Weights of a small transformer language model: biases.
Each number is 500 + 40 x the weight over its row's rms, rounded and kept within 0 to 999. Layers, rows and columns count from 0. Numbers have three digits each. The size before them is the row's rms in percent of the matrix's.

# layer 20 MLP up, 3072x384, rms 0.0697, rows 1799-1939, columns 144-191
105:478506504504545528505531484583530485481511535480447544473518479491525437450533473547544496530534477545478508478466438549534431462512447473456471
107:506509537544561479427546490485463454505512471502421521496466545457476569500468593494517463501498545542403545478537466547515543536465461389460541
087:558470483517497493492528535464515456526495484533460501576553493456544435533524467463480514440564573497574575470449534557518464470498495573447489
100:479596516526500492493482442457532435522487490517406483529508525495502482464500523524516529504515470524537450545543459497472521489534469500413551
096:527508461528439435491544488484504411463569481507496549524516471445560512459486464486503475472504551456568497515449508487503489514462492495543485
103:544572483507490452502502501545489532509490492542452405503539538521481491463445434531518437523507528580574460521480428469488545509526534427461472
103:520495521475484517481491452511454524493483532553450520501467536487491491496504502523572588486481490552540483555482466545533497477485512501515499
106:476408410509462538502551431555519513446492517548553533493470478487537538517515520494490483468510525478407442456488401580620467498481515492449434
090:477490591538473523468503528525494474477498417456510553539497485511456596519452549581589522524519478469560441489456458493511501455534475579439445
091:534470524454529477466476543476557495554466498531506421506468499471477593444456464443500512456507584497565515465446478544454486481493507498420508
095:478513532519581441477597505458554560481457512540476530430469528459490537471530508479434559474440538537503534491559439411529464516571512515465529
100:479494533509547460483468546521565454479467469477454522526526532448490459472503514580439489479500605598463529445492420437485523456468478523481495
085:491456479498423459472558519407489497503438462507514493461491570500561572511482427541468461528545465485525522477456494514554444480548454526430542
102:565460563441431510471456466528513464489618489472490460549468564484509526552506558553504534497417510476464436588468539551522529517493503441524432
128:450508510587541454529569493514465509454541484547482456574511532434491526398452517494510500540564518509525494466476498525498546493471528540424445
107:497519475488469509520497475546517500436561505521475395558513494468465425520477507566506450416442538481490485491547464494538551446521510492475480
104:526554458508496509478482434474529499437513486461546484518515471463443513502504533487491492596482458553508566520436430483519485483499456488555532
107:564459498495471528491516478530543483535490562555455522513474530496522439541408512514497435556527537501545530461428475562536522527573436460503490
091:514467518477515440473538547502563529428467519502513475473482481485495542497495509480488496500498460573491575518574475542559485508459478534448448
091:457502450511429501484451488512446520520573501452486550479512531506479468499511482537477404557440487561531495483511529517472487506518468519509501
107:468505478501536482522524512581489516514553476508491550518576538458431554548501521531508495480539477504516506501552489528514523478532491471508525
097:487413422493458557433518417551473484469505492496575530483516425482495521491489503441490470545509471513469446525554523496499453479546486406479517
097:495498521436477550497499500510510482513476457492458485510448536492492564508430465594497500485515493547571589438471564501521483481467520530497487
099:535535469485504525572486494475521499524542465577463450472497494575503498489501598410498434526536467524481537520544443504441479476622521501459505
105:503476464476511462487482526491553524498433514495456553517489459479520474403506463518493527498480516503460480441499451482513552469559439463496523
097:470530503544466461455554528561533492529498498489531505562558565534505510564523438538482432457501487464529513482462507499554510476481544442521547
098:387511399527488457536514553455430486503484486484480498492397473473508491513523505468539500520527530508518481549497458402438559521543513505500470
094:491498487530470483478514478427451495473467547527499460526523510482478473501551421554484521508489476529525549492467558468517421515524462483558566
101:473603449546496504524538520522450407472483510577487478571480516529440514496485498498508458509462579519463470491507478528488507534524535492557533
103:458485546453527490499470499513520570506438466585495520503446510548520446540533458543506522443460400448558435504530356547557457496474508546568575
090:460460449475500469516471548481534433484541489513487489476494535484539507465468540522462482514550549543497500503456498430544505489477570475448584
097:534412458502531534540428509506550472484458454520427526390503521555478456564538461479504520547475475485487505490514570550513558534541528456485502
102:451456587511503527492517524515500491454481465510472511421431617538586502508436526502485541524529551446507522490439510481482470558504484514506530
104:495458536533466465535537442517541533569427560533471520517534482515488525482470487473530453499484581442507500547447525475498484548458598537552524
089:485487462442474460446500487481545416523492533514466509576432511462541423537507497531460465582538489457537501558543431458457432497528510621560549
095:511455495491584541470482529524522447513531424503512482474546566497503462423492487482525465489495393539465555491450513430498516469565453496506510
105:383568488432479599490514506493495516477426517568536512547482515477459466470474430477526497546466449541536481473406530524495459565426515516508501
103:469484454551503480432498449429450554441561482508461516489427548534457500467417531536519472510430505511480564402492502526471497505527572534523501
093:508499565503551450499568479463477513508534442468487460487435599465439549420489487524502517518574469545457475548466505440476494533486577531449480
113:534466507490464490509481537546520498503466522576513481535420467507529482462509570484547518509500502529508533510522487535464491466534486496484506
096:512523476431474541441554534485524554484495532435459461489558517473420494548544504430434391550477497507493531496484541570490479579476477568546561
100:408532575518563432474550543513532531478505534448548466474476563491542440533521541498504494507518496539462491465523492517512545558582538446452524
103:492434495544485460571529474534466461509547453508588505511435545518523560431516482504491484473606532509500466561417476510402591546558446534503517
096:521437493509495422519470457545474429508467477527503503495541522613517442563493501489512547557507485512555441471452517572492455463471531462498583
096:513515525563540490546533475474406578503433491461481472549510548528538469453490567454457497507476470551478496446516470451483498491582482542484488
108:500513535507510508442532524490378505555422522504484533450508589488444522547481391569505459547551428496466569485601491511441463433534539495531563
104:467473373512428556511494489482415488484514480456579488468413382522459452460489434580463430506504494558512463487492442467496490495555484479508524
101:548560566499509534482445530485482486463483496472486553522497463548524496554487503520441468462586514527554526464484611536495454489579487549435489
109:434524528538477487528430525486496546553500478521461480510457521506462467581444513562508502468529505569508538492488556531479536492481465464564421
097:488505558536400513551551428459513477554538507521486486491597586495529580506531512510545557559483528496489469508469483472473592435471485535516494
100:539465554470428500502487489437523519543474540468544531478457479514450488484477542527548450456518560516510535457468462473568532530528542493439539
103:483441470515400489536534508533528515479534628528455520473469531496529541504514606484489436578512475409462511547502444437515434522555426512537450
091:487589566528529516410492481476511504455544529560500512497547492548478472528470518475503503389487575518555430458468462462453482483509564593558559
098:476468493435551507492522536450493476527478451537463470545462498552473443456416486484474537470498495585572442475560418531473511480455477601527441
099:481490500481549451546518507494592465531437527524525525610465516519496491444563507488463492534515529530534563473495525590548520510487542466544467
096:507540513510503471497453455461520591503550585545547519500574489490482475491470435515495542448537491508432542496408515486473525451532520481499476
099:506517511542505548525524540531451491519403450522547493465466535477507491488505498487418520508432462538506485400501544533445509531445500514518509
095:549447559505488499533464477591437440497547511465503548494487495549441423530541498467448516525455455502502528501489534525441456512508572440502482
106:523481521490495530493480502475416500460481471557468557502574474561437559571509539521508484488456516538515496544454454542486554508491465582508506
102:482440444522476544538459492493570535533536536474504491567463481458453539554582510485572533513519509519444442530496463521508577538528462511531510
106:451549497463464493591509590523553580442470475548529492447563419524526606514470527466504549542508503440532550473508480512493505519598593497509518
111:620541499532439516534475588499479539522455484452480509492513497501480527488530559429468539526495539515507504415506499508515559477537552454490550
096:480483462462484474483460550439505418537482467557544456539480470449482559457419483479507436556518528466523461502523489513441529456523568497486471
099:491529523534487492508496537487423442454559479460529465471546440521469514533489464538447463514496538509486616475497512497533469532516533483492532
099:408461455536541563467501481570435477467574516471510588479537425448593483510538458497534462413540548521538480526440514503532473466536461468474549
111:492470466549508463551556490520486504466495542384502462503464434573539541545511504448508478492496553565493401540513519501481507460496539536457450
085:436516505403449473528507458494458548539415485520468493582425575467564442507447486480519460506465462538518514487519507386553552467509468491540516
100:515531448504475511518442496516529458533528540487521515406558423567476501419455501560491496546492483515465561507455454496612489524514448495490537
104:522529407539522510513496495485470510458442531552543464502511481494437489470578562489443472559535465419481533474470502479532514541529564500485549
095:524473563523512508533412404400539507523490401449501444482559544461451519465506515510473549457489489492478516543521482546429436514574494484460478
101:526517486589512461500526438561537502473507451534447465551507569432465462518573536520525574533524491534509453412509506555471591488458537494518475
099:473506556560516492468543527536566485572528512435544540531445501504408483426539524460511500539484525522478466499496540477447479480461551503508473
111:525506502464498491501479478504525457522525490485503446517482472512479487461514581505451475532594517536442501508484470473498541513512514502563553
101:464457514481476527475517467516465422485486517509420476490492515480493507461533485548493418508452543573526403463483443499466504591513487602403509
078:495480492479519436462507513492484488525467531518509521481512569487480528557498516425509535481381479516442486431531427489566557529487502525539500
094:601485522531536509406454447522481477516598440488496396446530497534487517506517464515531475510497497483474545545553533497453554439561504471560525
089:464467493509514485460509476452513492475487534533567500462451492477529537495603489555524519468536541542481512506538445491545503569447509585382507
116:485529442494526492515591495446515479530472450434427533393462559451454507508516484470490433471453552502400558534497466527485488471575511575496498
094:505504530507526537515490543534459481462508584511475554533495567511449517466570410517500500557472509476523443431580536490524531527463478503488490
100:539499521512458527527486462476512566530506475461431502518486546495429562490496510439413512505481526485486525516489557480432528496469475527518430
101:500500606488480501562491406481521535510513514495510531472498455567470555511514493528547513483497462528448548413483547449575517498539482541501495
098:486488506515551453513495507543544512527474524540500479481482568492447492520435560450490517431512457474459504480570422463504496491461521500496465
095:455516488531486448564493438523339446511476485485585485489494542573527496457497525433480480473445499506546436489460404489491417543516493494521489
106:510412507476538490552524482444485490473492549425470525494475510469561500537483475447487448445476419470454457541477499454495590574427479552491511
103:464498569536446409509459442472493523491525547495468486471481451580514460485500485447463518533403496504453530495462377504431498412470524558448593
098:500527495508484410588488553497544458493485426536460472434490528530458484440470555448504510537512424441507446490533455494505520482489431483522454
101:492542432525540493488474521533558487438473579518452532503440515555487504411502466428518559537532485538505466509501541495492510491518438499505492
099:453491480443537590477535499505482480442455442565532506438444537461508496505508456482492537481508517483546463519474478512447495536509477534526433
097:486442468579419505490534456542591525532473518525543461464470512435559484532505468467525500533548494553523518490516463501501531586458388447543484
102:445486541473509507474576463475550513454491511504468502451518468522408492523499516483519471476468548551577445414449480571512545478436503532542471
087:493510464507510488478481487466575495497573520512472504425492434506433509478541418521482472526439475476526518453493497462473534483526469474506554
099:544564509502482493483504514535574487446491573449484454523502631506511437534546454505565543465543448538512506460541524501517572499501494495490500
113:426476395506572463573486481522482489460467495539540540537421491459496461538507448499507489508491540511495467495525526500485520455460517579537545
120:488516462456557491508493464537467490511539524503518503524516474503513470531516479515478478465482429533499405484471567490454547425509582415476503
102:501505553483472545500516515507445485504517475500509594479380484549510558533521482458435457475512555555528465503442455532498466553473512488450463
100:540464549529528560534483511517494424480490468493445393492556495468522423439501475477418508533519427505467553557533520567432470519544595479492493
097:496464456446435448480524525504540449537495487516500554480529498437509431514483538549536509515495558464503484533489498446446533481553524476431488
108:522517533497481528507446517479510484556434516497465482484518493533462492536441512522495502468471524516508535479509493501480529544523514505457433
097:494498511521524518494567484491513505470601499523432419525447502491447439530550509558498492553546541520485575515496538532469529486517461432465544
101:493585567524531515430446523566525476529544492568525542516512488497484549503501515486508504523491523442448554501508472510430467445530526498480493
106:590513517483535533450563508581526488438513504471493533471543496530472473561482486534508500506513544557450496508578542511567582476493429478468500
102:447515476480507556621498576549500488479519536467487454485441545458451547526530500447544553446498467511523482543446428540492619504507480491518446
105:539462501574582465549463527507500530474493524507474508498519497512543472482564499556512434500445512502521444460519463505578487466461433444489464
095:549440485482507499511434575489459412476493491483467493477550532492453523501503514462447520409415448487497518489465471544504454493557512496531528
100:473511508535470436581591411421485561489552519513485579456551516409520486498430455523568448504503448471481532561425474471490504529429540447477526
099:516537420499471571517482460461488549480480526473552451522519511562471488467498523528499495527521505494503509462479512494513505478547574523509496
096:500496470539464510435476478464424488532471402495486444444456422458586489497521416511440526525534447491508461471517510468529491489438532481479484
091:492474510550614456487532482514474455440522504564472527470498467477514441466546488462461565472491443535565516534499523539478509532510509443518513
095:517495527460448507431497518534604511445403431542486536455517447439539445483497480541458519474443533429444565470515566494485485432505511523624554
104:469477467476473509451449514492390533481504463476431487515459546438488471501482493472487443470542459493476501481426548468477487511546495533511462
110:483547502493486507444476537537443506504522478574469564492536490486478476516514471535530452467491546508551514533516526560485506546545464447471477
102:442506503504547485476435534507513406524473476539421459512454474547561580511494486504472553512484544476595488513459547417538448492558440449519531
095:517531464518510476529475551505554524507496412509530502524490534502461493448507478499574559446492480568508557434507480537585469481508515520496536
096:530486411534532451549449534466472539507571441506421530530469541469467500545512500489486565489537491540436527578530516455498612441492587521459447
091:474510538527475442430526468551485553504509481535580466399479511576408397493521493507568417549445555491437487406445560460511560453489483538450507
097:475520487585554538522479477523494499573512499476502514515461585479508533508510531560562482452473520535521465505412495477530500519439472521448514
099:493486490442516525445476484540512517491449460502511500459446543480510536439482564481503467528463441498470566466516409490462509503474461511474430
091:514410560471428430464529496443492503535518539518494465567555504549435520398509471515524472524520541504428517595483482468494460480483472466608544
112:532520511429444517502484520505466476508484574484437566489507491486504470494525450547445520514523488474447605449558526401506543497544470485430481
099:587460543517554449554506434513543561486494434477542476592485529521467477492445453483482522441551507509533565471522482469454512521474485513593532
091:501469463476510525441442412607538538492488540584506492500569548468588422490452474532545531478507492524525504450520538474437491585481429444499502
100:480492439512538567447409428532478412480513445499536426529534412498477411538538510561498534512504590502442434491487501501488436523471505562512510
094:533481518498474469462548504480489421413492515549532485517480530524572537487538549487510541522593491544527522537482449465509527516474415503514471
100:528475508512501517473534484496402468538505469531502476502550475481487534518471521482491465472481461475563526431495559440488541507431473517492514
105:428593461510547443502505456527480476497527459490464467439481544490501497496477488569459515467486419462431478513501508501476437511481493426480537
100:505447551457528490502447531454543467486514527569450491501511576548444537564486549556525564537408510545495557530485486483504527488525463487582509
116:481480499543539527511544417415470507475493409483510514534502517574489523500481417462502448504457575515511530489517487505452539460440509434526501
097:496503553499490510459507502418572516476494520485499521515511400464507536507496449493533514519443478435563452512401496503496434526585465463601521
108:538490543535457466509511480518453443381465558458396482493439535508520530482549491522563461491488452558503510439532561521465582507515546528502549
094:539527499542489485443526478463477507494504483541476525532560484498425508571579501456539423494511475491508603462445509539485459532530523431533468
095:457508531556492492585579497527428496440513463495523495471468466444485459576492446399505434542510478463497489562494555504437470478435441443634517
100:490505425489513480413491495505524525424429433518527489535476501534437499544522396518560523468538463579468501436478495512557562595564515513536460
095:534454507527493448501438400450479487483527560512472487504498554494473594433508458515487511439466518586450464526476514603518602503473542491505511
104:479489470506510476505472566522497463576500430496531504477566549482503472454511470447544581480479474525582495445544498531602530557454526471469471
098:446461526512476487471514550472474462539492571530496463506458522484479558510546474549487487482537527499560569536513463551421525521514413568463462
096:592523490561518510579539533506519448512443526498508509482560582503470496524559502488519523475513570581502536479461517443501505430508437434517449
101:504523470449519498543519517473554503592495485434530604529495573546473511527462445485472543480573513521511523433487528490469513518478476518561551
099:465505477457532443529497492540550434489537509540533483538516460532487450539543549562467476549532469448511484594489489477451404503445416481524430
088:598447426490533418577524512530501484488583454480491482519441442478509524595529572457507499516456489583483515472491499542459482513520539539501540
102:440510478587431484479475446544461504480456535545534504485506513436490467473497467485560494508589517542471501427518554490555471541492548485554493
113:539566460486498529519556505506512517524467467549478470488521492513456503544578470556515517498531522531524509527494418451505533511499518512513493
# layer 20 MLP down (transposed), 3072x384, rms 0.0774, rows 1799-1939, columns 144-191
107:482515545581577515481520525498473517500551552498493427529491514548468436543499495515459558430537508520515441500520449526528487485483494515570489
095:505520459557546491502481445472505431462422512538588500487493408526487465551519502513579465461477558418529436423595502475529529489526474447529478
090:523465559505464528353432422500525475501442458507564505457500453527464480445514566485459470535471526515450547470498534494477525545529424431472509
098:526521505409523503550469521516526571511487481500521479560490435454441483493490485456516477493557511508450523482479521522539489463518477560469460
097:494437526498488455514552480451537511521544441478506479443558399525457533507504483570557585528492599461469493468556499547514454553530494491550496
103:458470441512470501492443494526511594479505480560545502542452392483454553538445530485550502507532481471491474532488449389505524552456441499541472
100:550519497469507501548560558555460529528390566510439483563529499500514465470499471486579437566556522499493519452561546536556463527458509523495489
107:441506438472484563433463476538458488442518467479464542459458466511485486437479456467514506496492508541499537426479562485568533534451486490515523
089:424516496468547487470474469531514462507588519516489491475502459531486498585449475486535524529455482494547557527490474507490413479483514519567539
093:490530460425477484482538491477489436478517448450514493497558505511493458450423483495517538440516607590506484479538463499576450541502424544478508
096:565481537494467559494433523542538491524510485422498562533486500485508487535464485514461444501559531534505415441491511435493509503473419487477432
097:468492514456483463498547536478511562540561498507548511466475485494485533493471517533537556436520492496580427545469474553537526509498463537481473
084:555475526402501527483462513554500474563538469575495465474439523477490525473533521504497489525466518532451517478512534469477527467438492499562469
094:512539500511570448513515493546466492479503489542554455475479547487580446435493486600468493462456528475507488549446439437529523589437598546453570
123:476454575541537450495509549511488530527514509467500463523515451523554451475525501486444468516513524494487474493469500513427587574473528431517409
108:519486554530520480498423562495486442526503466508476479496513446490459530487458468489503448519529491492532446515437507488450567529460492495535532
103:511487536474460474523504464499476517492460547486461480465467398432464542566473500400436550457515511451474489550527494522454488504504446550549475
105:506495505474452464507448505501485446441492502429453479543423531475486456515581531523498529566595474522440500502479483525482429521521480523480461
145:523539486506459457463477489430499491535489502450444546480481379526471450496452492482492482504464511501425482449498497466485511508487462439455427
086:538472487541550455391507488494488436530502462430451542499492593503536546612460473547467438475516494451457471456507491488435449470545497499540468
103:470485476481468516476518473387485469450537601449466505416514409518432525448493528486501535492448478474463462509511460497438493568531499494471501
095:497488458464487518498499509475515514434504426476490526466497490518456480521537466512505468480533498485526499534458517483524396543509444481483604
093:526571417493446556499473490425534519476415491545484473468499464494437513469472470557472501502450508556493470537447528518519493441506499438446429
095:546526417534538492463545433470536514478538503457534445462477432528533463543423408464465531539491552521476446465503418458572533456468507499406494
109:500443431513474474481460531459541493503517485432471535523460385461474449497526563399501545515501457413474473497443493470519557527476472454495514
092:509519484528477503520597536537487539486481549470490453522548541487477595417526527399558485511515500573533508531516493437567524501438491510448514
094:526495475502559532475485526552480518530524428542424491498458510417510500499523544465439481477500513541456522494598452513494565536582490567464538
095:515494506469481478471476489525480480525448475474461491517454518515477509551527498475487508496496491483536488484549461544484509493495464432510547
100:479475427471485502455466555510449516550498410518478412448467511472521415481486437505562542466557483407417374486484508500579474534479417442524520
097:491506476589466452477479430545495524526482504461468551531458514598498509527515518479529428476535502541479467452503547483547452440486464544462464
089:541514487533445547537536448512385522492527470478544425542509596537471453464487475503454506457427472459504493477521545562521410558520435426476480
093:557445460485484467478532473498471561589488509484430491512526506477534442469418534494478592459506462494495487498494486477419517528474481448469479
100:547549539468506506489418445517478474506509482417516524497541417542577483446438500472459565544462483428519431436502510536535426449496483426534495
098:467465500507556495415549557498462455500538549451475413531516474588496439525515501464528546495441564544439434538504533523461470494449467473493504
104:440549499460452480423460530483505603521472543486391502473496410511466442460454507488429500414483502500501446447493586516533541483498509418469486
096:514480450477414506513423519537522472499439502531480480481452475494419490563477468542482536546433500425559496495472515440456508559555529488454410
102:520502467503517495550479584469535479492546476415468487474391489614503487515479503521519468463525511520430451457452476527506546508523487466493480
090:510516554510442531486546519470441467515542510518458503529586570493520438491482467487454504487521519381448515533584507522527483474418538514484418
094:433564494543447459473514492501472564517431496471485502538563440462492557508544470557536456445527481532428504487479491533505529558538436529500458
110:536535527477434445413502556494472507530470424465453494485568533519466520521480435462490509438507455521487547495487489509450465485534429468543499
091:485478442528498517539479518459558450543424488513454510544526440502550541454507477517508454492545478522470460520451538587535550461476562477498453
095:532491543529507484475517506549512467450484540558481548502510503460485505465474510462466528464488520541537491486555512481588534457570509580503512
100:506534468486478436496504488474502457409520482570412462429475525508495545573506499528470504507512517403394485478492484520471587468578549522477517
098:551521481545510492530460496421505465456503509479469505483508480475529527423517505474567542492506483419574511513491499522538437507406444504492461
100:477526432488499509507542448465480474533587458541485472417507486572554480514505491489470423462532494537609447550550557558589479477488467459519531
098:561488484498483537543481531502489475441489460487478519500469538484494546491501496521528485489515583442464519444435511475496453535466518448471416
096:499546514529541410412523517453519528529483497534495462545539407489502481530427550463496595530457467516486470462535502504497506499442500455477471
097:541453492523509439542522451467492512452561509497491505434478518457471474523531465439470545426489499518504516486472504538513505488533417494518483
100:532521525468525507480523584528562504502546515441513517539502555476512567556440549558460492515481464532542521541457518445457445559512510562470540
097:542516472486538490433469527545474508462516484462483524514483436480565520525499494473495458418527543477523483432474499503479490539513497475502467
099:492463551493532486480545491575517547488543500512436518458519506514528453479419577459449464544459455540483436452433510556428525511490533449515519
102:526502531506536517492534480456566465514527466503518562501485529551507502541568452482495501453564495539473480510518527518527508499465567502447487
094:504544469468555468501422445507395543521538499450503513535535479468544476537477561530515564566511540499454446440511526491472594513446489431483499
099:447505434520525454481510584550447580522524551451576515413412448619475512537490538514374469484509487524507445460509424472476450495456461558468443
098:517460499503433553443511578454456485449463591500486532497541464512553478465517473442495458456426506563444463482507480463511590461474434476478473
095:499520580528471460428498560460520530590496428593466532540476436440488498555504470508489513518459452434548447499550493506466519449480470492396448
101:539479449443525466496522520518543518449482536509412523542441451549530455467568495470435489501524480421504526529519498475543557562472498475506533
089:476542435484564442507568480469531531421544485442517546506465500444504500540529458466503549505531490481492481529495441489500480452572463443487502
107:539496473533470543512428490484506518473461526436498506517520518444501494470499432516506461502485513456491492535452555564522584474510493413449482
105:563529487469518476537540500520501477535561461436512410465454502527579425489520479522461515515541501426565467508469515555488446603501540558494441
105:532480540526488492473494561512491546540495460480487518487509443512514514477531491461480500489517562466516522481506567444481502517505474499549458
104:507496541494462554536520481465475512494562449438553537496509457532481457485392408430513500468566546472501523466435541535511487476525412542517511
105:560535436413509466447437464480507506516452455480521542503469408474562508527501491425490483490505505492425431416546555487448535510490470493461440
095:504436516529513458525446460451500507467492515550533504457559520485535515576527537468431542570485451521517462464499508490522536530480428523518459
095:493430471458413469445501495502543452446481519445572534494468465419509459482494489478445471497502507442478485522464465486508498439486494470468484
106:466562526454494530567418489525484471458486506528519471480555527511520502471520471520516468501545521510476442485556446529515492536528454501583490
088:517476510480506517518482454542568533487511526487548424486549523561512537498459489450415551568491486493493508482544443463543517576452504518476508
107:532539533481477561509500460462488478503512550523505514408478428471504505507467470472517544516506467534531458538496539469455549395587457494486445
103:470540496478450537492431503508497586573446549502521466429514417518484551457530443476481451529496375462455467478521563495540536575472505430517543
101:472544518523461464469417466526470453537519527536479473484501412531547463447480479405510548462538526488492450470468506520527504555432491583525546
093:505550478502585501497496524524470532549461486454464469504517618588510487493487417494454514458474523508537498441585424497580470541534522475502472
093:472467511467472565536478509530502461391501490438478538467421513435504458504497470474464518528488510462474417445480526483515501436456528515457464
115:519486486404449532489539499445491511566424448526480523512519423481427442467491503517497469521466550508439483453542515516526486426452544475495530
103:466557462511495537443540501556535505476443460532437509483514478483517449476432461448437536501500496512466454493485519454523521492521423402483498
091:510503453472531499410549520400452572464526487457434498524457457530520497443526509528494531504534510479464441463490507476466484550490453448540416
102:506559423526535531529505485511498509467529495457502512518475472492526471465449579516473442547586567505415481473515507611506574486492546423476495
090:537533502545446477463504467502459586560579476501410463472507458494518494534430421536494515519474450483534512479520533527546520519508513489440552
103:468489580488489563515557477485476542559455517457508500547512714461477489553527445418489473421509488570452518476469490461505441450474427518494515
097:510458515483382506501491426487477475494581531559463480454461456495505490496418524496525473461499526486476507508483449474468515440434471496478455
104:490505461519454533612474462523461535523474485477511537460497415601500431546471470493523525497524469478559436506471477517529548492448525436488510
092:462519474472588530525518455497512485586519508523491472505438477521516479545484479476512497513498504503446458464536435475499460505494496487518472
103:510536437475460483439444478453507535480510530477484583473453476509498502474496514447478499553497490522527464470472481536553548550494435588479506
100:535521500512419534452442530430557459487515521549464494580563439530481467464542496559564568503526483551490455537603468529490474460518519511496464
119:466512451492534468488505468511501492485517526491478519485483417529466446433433463450509511543512528540461470552509545517479476513525489485530458
109:501520470462526467513520501531423491505517514486514474510501448497493574477438479490496488483430489484517411596527467461451514504435597510491539
109:446445516524429483451498462477564467569462487457428512487552361432481527450463439460473496537421516517548511488496490470483515532536492536553462
109:540442612461463501479483478422438459566495595475481513487422568547499541510462431489481486504454494494493402483513412559507528567513491439467455
104:494515568467490496468539508427567490524500503466470481403486447506458476482509471460455554517549528520473508435489528501493519480492524505565467
092:467458532409447532459456407533486502559458501456509465447475470454506462479476531446420506539514540457535504485520543489482467543455542516471540
090:514545484477486494530487543475491581598509453476482481524526408476480519465544502508490446524540568411448440434519515455525467475513495491499466
084:599550558455509497559479506489589504494491540469471536482464481472505502449432556521471542464475459474491464475459494550544473478505502547475524
114:481476484442436485488485479568476502523510494412485438541449394534522477429488533453522517508496450473498528477439509537543486540420472513501444
099:452481502408466469449533487454463464443463492444491502517463489464522561509508513442512465495462481436477466516519452518490440417593518490446486
111:512521502494435483486491460520450479486459474450497509503534446481560410532527524563516486505455540515489478410489533380449565534519529513527482
105:548549421570508475495476480449538496484493474448496515614468441495455476537470500511480475514540588512509424449476493458504486508500447563537459
110:475499505458448453446470491527468570484484533458503553456478461571493475496511449561456469483428516519485480466514474453519563446484497449423429
099:557499479497493444489502403492586476458427536508510529489495473495442496543440479490526447525487469456546518504489461447471490554505557446515437
099:468534469432457572600476559526459537571501426481504545466493460477514382474501535519498532499488470477482489466506494525483510573482547487459514
089:534523465511462466455557474514472513472559486520518503470464521572521479475526481515537488432437439522531564519532460571524497519497472512528559
101:540537519545557529471460590469485515523507479512485542527477491429511487472524442438553433515468449504478431627512525537461492507468456484496489
107:522541536551455459477527557435461533501494468477553555500525454506508496559492541392523511562498555486478545433487465573542517534507503514525448
108:433549481472505564535529507505530431522457518535476572429521440495458543559481448496477566508539513433490450477500509494491494516501448437544498
107:521417482444404469486442459452479519540435522507435532571501422548490494433495464529495499525435530460513430494497438475485490520478484555470541
108:471529470519466578499519499463502551490518469444525493495480399498580502482518505450480494491468457489455469549475434476506515549497494515488477
107:466491477503480561485538460557578472513522436539482470415463531585483466424481537521543466449453521539505481455445507474556508524539538472523539
108:516492433460464441449501515441495470497482453539477507443534440496526474522549493465511473454528478387497451548519526400564510521506520520517463
095:518463544480440496521484515532514429443550425494502508493511465451452537526468519506466503483581520499564521568454473503421522454511434447536492
099:515554458520475461527536502473461502501497533478451465438434406506611469470438568510537531501561499501427491537513507539479463570400539476504503
092:576492515458539443398524459483482499476558529497449548579482447552445453504504484546407456542532416543474499524505491491476429609574480478496467
109:483466495530501490533455498513453490530541485485506468471527389486448532544523528511501491511468529519498470400484539540519473485590536406504465
106:541511471445464532397496508479446496458546591501478568521475442537518472526470434581548539466452542496522462503471503512538546509498481471545476
098:512472529496502478510456475454487440436499488421519374493511519560542477480416502483450546474444528507510495474498508451476425554458451527520540
091:536477484481543555432453476510517480455457550503444508498441592503431460454514569517488463490455572411415493471533508459488503502471465421585508
092:568414486537514479439507430529517515531468495513495498502477482473478484444435477478463463495514488497515483477502470477422505508488449557462504
101:553431538453449546493491494449457400525525518522511422522548497495533461473450481474494531458467514372476471453459518499525492468519520471453504
109:492535493430497487574542490476500432525530483474427623530486458517482482503541551482538534542529535443529453512447493450452473640470509514390503
105:504532494496482524442493559478466513578533498519593466505476547565481483437487524492496578538496463487488471478503497493507537417458484520565464
102:515506522500448484454506441516535506561526465487556489473438506493482522555482445464472486475450508462481464520451466494483518538523446473511501
105:511436548504507487526518468465505459562480577551575510509541449473482474489444547472463476512545425505481440391522538465505556488486508446508444
099:490487579479485586517557489503495477491557524476474518459543394455468539517449541524475441497464516511508500514463457566461406451508486483470520
090:546539549514532512405574458462502492537458509404452500469567455491509484504464499539491526482466482524542511553536442484529586529513496481445437
100:499456543553529431480477475435491506497535493460437491439517447567455503477418584544511553484557448456468518535495530551451494537525481455385490
092:480493541478479514526470487556524475447460501501458514484508421521535486513522482529471556418494492520519507520524527496495525477470503562496414
107:504479549472485478482555479539418514544495529481476505485473469463528495496550484567469520543472460466500525557447412422540470513476494437523503
104:526510475558463484560456480515501552494557442533484492423443415498533495494490546505501445400490546497465422525518463483554524517517458481498532
093:466426480533543532535552544532514439465512460479473455498552426560452527524515553474513524537476487534459496494498478482493463497477415470430545
105:535468465450510570494540526550538496508523427499452491453519667456423495504478589529438490484544464461496516516492447508462468439486524490508514
096:474510459501549469443490506464515431561453525459564486502423473533484482512461486480436473493475510505528504421552573477461501427487582459449538
106:499555490482493473477445487532532581510471519481482502546470422428564453495491422461495448524481477434514439509560502419435514533477471468490472
105:482485549449483514484484529416463489481546517461464556535453461533496489478443515479525524509489512531526528530544514464466487494470495462481558
098:575560459459403504505470465448419502532533536508459483447532458454470471523498526550516497529488530471487493452502450543491545435513446469521480
099:479525508459419544560493495464490487497438533546491473455416547505538447504499503546527431523459438482468576487477592496525472529605547418486436
096:531494533464487419479526424497457496539532497501505621505485485491471473496465563450513495571473535512483457559502483564485490499501472433508391
105:515508522486482499525472559490556415500492468510402509464443445530526576469449509483461540440411536513456489469501491497517499553435492493522465
090:511476459456473511458515480445510480484537522454442462485421440546512530468443497517541509445538529565466471530541469473446549516522501499444416
101:487513493532443513514492481445446531522502456510506536497546484426501521486500517472492483519516485498440483507502551499463505528496446482530527
106:569560521518400521418464535505481521421453483430466525483479528452491468455422436474519532479497471512457477489497520478486467512510474516478492
096:488441461476538460498556460471463496537465523463431477457488584467482515539503542470526470494511498521527533542471544523502486489501425479426539
090:464526547493495546518493474495471431479548521480495530524526466489512477491519489451524504496491473423525553476446475503477514546444537536470528
109:585477495478449461480497443479513496461489489497437500460401433485507527500475504491525488488506475505526452520497531469467478525436490529517477
106:475496448458496468510490592494445517447523435433447478527490432552527557557472556430481472473496506465478519476508542541472475515461495512494499